{"num_attention_heads": 3, "head_dim": 64, "hidden_act": "squared_relu", "qk_norm": true, "bias": "none", "tie_word_embeddings": false, "init_std_o": 0.0, "init_std_down": 0.0, "learning_rate": 0.00255, "beta1": 0.9, "schedule": "wsd", "decay_fraction": 0.299, "final_lr_fraction": 0.0, "batch_tokens": 32768}
Each number is 50 + 10 x the weight over its row's rms, rounded and kept within 0 to 99. Layers, rows and columns count from 0. The size before them is the row's rms in percent of the matrix's.

# o: layer 12 attention output (transposed), 192x192, rms 0.105, rows 118-127, columns 0-63
# v: layer 12 attention value, 192x192, rms 0.0909, rows 119-127, columns 0-63
# q: layer 12 attention query, 192x192, rms 0.113, rows 128-142, columns 0-63
# k: layer 12 attention key, 192x192, rms 0.115, rows 128-142, columns 0-63
o118 090:42 62 54 44 58 60 50 52 44 61 47 67 50 37 47 23 44 51 55 53 29 66 60 63 52 57 64 43 69 48 44 42 56 45 44 36 40 59 58 24 59 53 38 58 48 62 49 40 60 54 43 38 24 41 69 63 71 44 41 48 53 61 46 48
v119 092:32 51 53 37 38 53 49 62 41 40 41 40 41 53 57 47 67 55 47 55 40 51 66 49 76 59 39 47 54 60 68 44 62 68 49 60 58 50 36 57 53 28 52 56 63 59 40 40 46 56 46 60 39 49 63 32 49 46 68 31 47 49 64 56
o119 095:54 47 39 32 60 52 54 40 35 45 46 55 55 40 42 38 52 47 54 38 49 65 63 51 45 66 70 39 48 43 43 40 34 48 44 48 45 59 66 45 64 47 32 49 61 44 52 54 48 56 50 45 42 46 64 52 50 54 55 48 58 55 40 54
v120 072:66 48 48 62 78 37 59 48 52 50 48 59 50 57 46 53 46 41 57 34 45 50 43 51 27 41 58 60 55 38 36 58 31 42 59 34 35 49 65 44 51 57 33 53 36 47 58 53 45 52 53 34 54 60 43 50 53 61 37 68 61 36 55 46
o120 076:44 47 68 53 42 35 35 57 55 50 58 43 45 55 52 75 39 58 40 67 60 39 31 34 64 35 36 57 41 58 67 62 67 55 52 52 55 51 36 65 40 41 61 37 46 54 35 59 42 44 35 55 61 58 38 53 39 51 52 41 47 50 64 48
v121 098:66 50 57 49 57 42 67 43 48 48 56 60 42 42 52 50 41 60 60 30 48 46 61 55 38 49 71 56 35 51 56 56 41 35 46 45 45 55 68 41 39 50 45 55 42 48 55 43 53 40 56 51 40 37 30 54 63 40 30 44 42 58 43 34
o121 102:53 68 68 66 63 28 49 50 62 47 50 45 40 51 53 60 48 57 58 60 52 57 68 43 52 49 33 48 52 50 59 57 49 59 44 31 57 43 35 56 45 58 62 47 62 52 45 50 49 37 39 52 57 33 45 57 45 41 34 50 45 65 56 47
v122 099:49 62 56 72 68 39 42 42 51 50 55 63 40 53 38 43 72 50 51 40 43 52 60 47 34 61 67 47 39 68 53 55 42 42 55 50 48 44 67 44 29 55 48 54 40 52 49 52 48 43 51 56 36 34 34 50 63 58 36 62 53 63 47 54
o122 094:32 60 76 69 59 20 45 39 61 46 52 66 44 53 54 59 36 52 45 60 37 41 65 51 56 42 51 59 57 46 59 62 50 58 53 35 39 49 31 54 48 57 61 42 52 54 47 47 61 55 32 63 60 41 44 61 48 42 44 43 50 41 63 51
v123 095:40 54 42 36 34 54 39 58 43 46 46 36 45 40 53 46 54 46 45 50 47 55 59 53 66 55 37 37 49 59 63 46 61 72 43 57 61 46 38 58 48 37 51 64 65 63 47 51 51 56 49 55 38 49 67 44 61 40 63 24 47 43 61 63
o123 097:46 56 47 37 68 55 54 52 35 48 44 62 62 34 47 31 63 61 60 45 46 60 64 57 52 70 73 45 60 45 51 47 45 48 44 34 44 58 70 36 52 50 34 48 54 48 45 52 50 52 53 44 41 41 69 54 66 54 57 52 55 56 46 50
v124 094:49 62 50 65 45 55 54 54 48 49 58 64 47 52 35 47 59 45 54 58 59 48 64 45 39 63 46 45 38 77 34 40 48 47 43 65 60 46 43 49 37 58 67 35 58 57 61 54 53 52 54 55 41 33 46 67 63 49 35 70 54 64 37 60
o124 075:19 72 76 73 59 46 57 43 46 62 59 85 42 47 51 44 46 49 55 49 39 46 54 61 46 42 56 47 64 50 43 54 47 52 60 45 42 45 47 36 44 54 57 52 43 45 49 43 58 57 53 49 58 48 42 45 52 42 53 42 55 48 52 48
v125 099:44 47 56 41 40 57 53 41 59 46 59 45 52 39 62 43 42 69 39 56 62 54 37 61 59 40 56 49 45 34 53 50 56 40 45 50 51 60 43 55 43 49 52 50 58 44 51 61 62 37 65 59 68 43 45 39 49 56 53 34 30 56 48 55
o125 093:70 47 36 33 44 66 57 58 54 48 35 31 55 60 52 34 63 42 53 43 51 52 66 51 35 52 35 48 60 53 48 36 48 57 45 61 56 46 67 45 66 59 47 61 51 56 66 41 54 44 67 38 36 47 68 57 54 48 39 65 47 50 36 51
v126 087:62 48 59 48 76 42 51 43 49 59 46 59 55 66 43 56 46 52 47 63 52 52 41 47 29 41 67 68 54 36 50 58 27 30 61 37 38 64 70 41 51 51 50 44 38 51 54 61 45 43 43 47 55 41 42 49 36 58 32 80 55 48 43 48
o126 088:40 44 59 54 43 44 41 51 66 51 58 33 52 58 48 82 54 46 36 44 59 34 56 43 45 42 34 51 41 45 56 56 56 60 54 61 67 42 29 75 39 56 59 40 49 45 41 66 51 28 33 57 56 54 43 51 43 50 53 35 39 38 61 52
v127 110:49 55 57 61 18 57 54 55 43 47 50 48 42 45 63 46 56 34 59 48 52 52 35 44 61 69 47 43 43 49 27 47 57 56 54 64 53 54 56 50 53 50 65 48 46 46 40 42 46 42 47 31 63 56 55 45 52 42 66 44 44 52 42 53
o127 108:58 33 39 65 38 46 61 44 43 44 37 50 54 46 36 25 47 41 66 56 35 68 52 62 53 43 51 48 65 64 57 52 63 46 46 42 48 33 62 48 45 56 31 55 50 47 67 39 59 62 65 44 40 51 52 39 59 38 40 54 50 62 26 40
q128 087:44 30 47 46 50 51 53 33 49 39 56 52 44 43 52 57 66 31 46 49 48 51 32 51 41 67 48 46 65 42 38 63 47 52 51 62 57 51 61 40 48 44 69 56 55 53 49 42 48 46 55 52 54 49 40 44 43 44 46 43 57 53 59 63
k128 087:60 59 43 34 41 53 56 57 46 41 38 48 50 41 39 57 54 54 43 54 35 60 48 49 22 30 54 62 40 44 52 55 55 41 61 52 46 41 25 56 45 69 32 68 40 35 53 46 53 59 45 43 60 48 49 48 67 39 52 31 50 36 54 35
q129 100:66 57 53 57 38 38 55 47 48 65 49 55 64 35 48 33 17 50 38 38 59 43 38 55 43 70 62 57 62 48 47 43 77 44 43 63 30 56 45 55 55 44 63 25 60 35 55 50 47 43 48 68 67 47 53 41 42 49 67 58 37 54 49 38
k129 093:46 55 41 43 48 57 53 54 54 48 59 45 49 60 53 47 55 51 41 47 62 52 60 41 53 36 54 52 35 48 39 37 56 45 49 46 68 42 62 39 62 50 65 56 50 49 58 52 51 46 47 76 48 49 41 34 29 62 33 44 52 59 43 37
q130 095:66 60 46 28 42 32 56 42 58 49 48 50 51 48 44 42 37 53 36 47 54 51 50 51 57 57 61 60 61 55 51 58 55 66 50 53 43 63 44 64 53 53 59 35 51 51 55 54 36 42 39 77 54 53 53 61 61 50 62 42 38 50 57 34
k130 083:49 45 66 46 62 69 60 54 55 45 54 47 31 59 51 59 55 39 52 46 61 65 66 41 77 34 52 47 54 58 54 45 42 68 65 60 48 47 59 44 47 62 40 60 48 53 43 38 52 57 48 59 52 46 39 57 67 48 34 60 51 63 46 43
q131 119:46 39 42 47 78 48 34 46 52 38 44 51 51 54 54 54 44 29 39 70 35 45 54 57 52 47 60 34 39 52 41 57 56 48 55 42 38 42 35 42 42 55 50 53 54 60 55 63 37 56 46 60 40 53 48 43 44 64 50 53 59 53 47 51
k131 105:41 39 36 50 47 46 47 44 42 48 53 46 59 51 59 70 34 40 42 56 47 56 50 46 56 59 47 51 45 35 64 54 59 53 48 38 31 60 49 58 65 45 40 33 36 45 39 48 54 50 47 29 64 54 57 51 58 65 40 47 45 37 76 62
q132 119:45 46 48 60 70 60 32 53 57 54 49 50 36 62 40 62 86 59 49 51 61 54 75 41 46 53 44 58 47 55 29 56 31 44 44 47 41 34 48 42 57 56 59 61 52 61 51 51 46 61 46 64 40 34 44 48 48 31 30 52 57 69 34 60
k132 075:56 54 58 73 38 40 55 46 64 48 48 57 55 38 68 48 54 66 46 53 59 47 40 55 12 58 41 51 45 59 40 59 51 37 38 57 70 38 46 53 49 43 60 44 56 50 52 71 46 31 37 52 49 48 44 35 48 54 60 55 41 42 39 53
q133 140:45 59 54 45 36 55 59 59 53 62 54 53 63 59 55 37 56 76 54 37 62 49 52 36 52 53 25 50 57 70 57 48 44 47 45 59 55 35 43 47 35 42 61 52 59 54 58 36 58 53 62 72 56 34 56 53 39 44 43 58 50 63 42 30
k133 114:56 70 64 51 51 49 49 56 65 46 43 52 33 42 53 40 60 53 58 33 60 49 57 53 57 35 49 60 51 63 51 53 37 38 55 78 50 43 51 47 53 55 69 67 49 56 55 49 54 45 55 67 56 40 31 44 41 36 47 53 42 54 26 44
q134 152:52 61 53 57 42 55 56 54 56 68 57 46 48 54 40 50 75 65 49 46 56 53 63 44 61 49 36 57 34 67 47 36 30 48 44 53 54 36 61 42 53 37 57 48 49 53 44 44 67 59 63 69 63 33 54 52 46 27 35 61 48 66 31 47
k134 124:60 65 59 55 41 52 43 60 73 64 46 49 46 51 61 32 51 59 57 34 42 40 43 53 40 51 43 59 44 64 52 48 44 48 43 57 60 49 60 47 56 60 60 55 54 47 68 49 66 51 61 61 61 35 36 50 40 42 63 57 46 59 33 31
q135 123:42 44 43 36 46 48 69 53 38 39 36 51 52 37 54 61 34 39 55 34 34 52 37 57 52 46 70 44 60 42 58 51 37 45 52 60 60 59 50 51 62 56 41 51 52 48 39 36 36 40 49 45 69 63 34 43 59 46 70 58 33 50 53 47
k135 136:42 38 54 63 53 33 56 34 41 39 53 50 55 39 54 60 32 47 59 53 53 50 36 69 44 45 45 36 58 40 64 53 69 56 59 43 44 63 42 66 51 78 41 53 45 43 40 27 29 39 37 28 63 55 48 30 53 55 60 41 41 47 48 59
q136 135:54 47 54 52 57 37 63 47 44 44 52 57 58 34 50 60 40 39 62 33 60 65 50 60 54 60 47 33 55 58 55 39 59 47 52 46 35 51 54 54 61 53 33 63 34 43 41 17 53 38 56 52 73 45 48 41 48 50 70 46 43 52 56 48
k136 129:37 33 48 53 61 43 52 40 26 48 51 49 58 48 57 55 34 39 56 50 53 66 40 62 68 57 48 49 63 56 62 52 62 44 60 35 32 62 53 62 47 57 39 34 41 48 39 41 41 53 46 58 46 60 56 39 48 58 49 44 48 51 66 64
q137 135:42 39 64 52 47 42 62 43 33 45 41 50 47 31 41 50 28 53 60 43 38 56 37 52 48 34 80 45 73 45 56 49 58 49 58 55 54 58 58 58 71 56 39 51 40 44 47 49 51 41 49 46 45 60 37 38 49 42 62 52 42 43 57 60
k137 121:38 34 47 56 49 38 55 47 37 43 57 57 53 51 40 66 35 40 50 50 50 60 46 46 44 52 59 35 72 41 44 46 68 65 61 45 38 67 51 64 52 69 38 51 40 49 46 24 44 52 52 46 50 62 55 52 53 51 55 42 39 43 47 64
q138 133:45 51 52 47 50 57 39 62 57 59 55 51 32 62 50 57 62 62 27 49 39 49 57 27 49 60 67 56 50 58 31 43 25 57 49 34 54 50 62 28 73 32 68 45 59 39 35 56 55 64 48 68 41 52 65 50 59 45 46 68 53 59 52 55
k138 134:60 57 53 48 39 55 35 54 71 63 49 56 41 55 68 38 48 66 41 48 51 44 41 44 33 57 44 51 40 51 42 42 33 66 49 52 65 54 53 39 58 56 56 57 65 31 61 45 65 63 64 48 56 41 47 54 60 50 57 62 50 60 37 48
q139 097:58 51 39 45 22 61 56 61 60 45 52 53 42 45 48 55 49 50 49 41 24 64 49 46 44 40 63 35 31 48 51 46 55 45 51 30 59 54 60 56 81 45 59 48 49 33 50 50 79 62 55 39 52 64 48 36 65 57 60 54 45 48 45 54
k139 099:53 30 46 43 53 53 42 47 41 57 49 50 50 45 51 64 50 44 39 47 41 48 53 39 61 40 47 44 42 38 58 32 39 58 49 39 63 52 69 48 56 66 31 50 48 51 52 28 61 52 49 36 57 45 53 57 46 33 62 32 43 73 38 37
q140 113:71 44 43 56 29 50 44 48 56 56 47 52 54 49 33 51 55 46 58 55 47 63 41 53 40 42 67 56 32 44 48 38 48 48 42 34 46 61 56 54 76 53 53 67 39 34 58 45 70 48 52 44 60 55 53 49 43 53 50 63 41 39 55 46
k140 112:58 46 43 38 60 53 38 61 39 45 52 44 53 62 59 57 57 51 46 46 40 39 61 41 62 44 58 37 48 53 43 36 58 59 56 47 55 43 59 55 66 41 45 50 56 52 51 61 58 65 54 61 37 55 48 46 49 65 63 51 37 63 46 37
q141 102:54 56 51 41 56 60 50 54 56 52 43 46 37 56 42 47 68 41 50 66 58 35 66 45 68 45 47 60 49 57 51 61 60 57 46 71 69 41 55 38 43 62 57 51 55 54 58 62 41 55 44 69 41 54 49 42 54 40 34 42 58 54 47 45
k141 098:47 57 63 33 57 41 54 47 53 52 44 47 52 45 55 42 43 58 50 51 58 65 58 50 42 40 34 54 55 41 58 49 50 43 47 55 38 47 46 53 53 51 62 54 55 55 59 27 48 36 60 51 56 33 48 43 42 45 45 57 44 43 49 48
q142 090:60 58 50 44 58 57 63 43 55 32 43 53 37 43 51 41 61 45 37 43 38 43 44 51 61 56 45 45 27 53 48 69 38 38 57 56 64 41 34 47 29 55 47 55 47 43 47 69 61 55 50 46 61 49 59 47 62 68 53 30 59 40 63 34
k142 105:56 60 59 57 44 48 60 54 51 53 41 42 49 40 69 54 51 38 41 47 38 41 60 60 65 44 42 61 48 42 65 50 46 51 36 48 28 70 45 60 68 60 40 38 31 47 57 44 51 33 54 42 62 43 44 55 37 49 63 41 44 40 54 44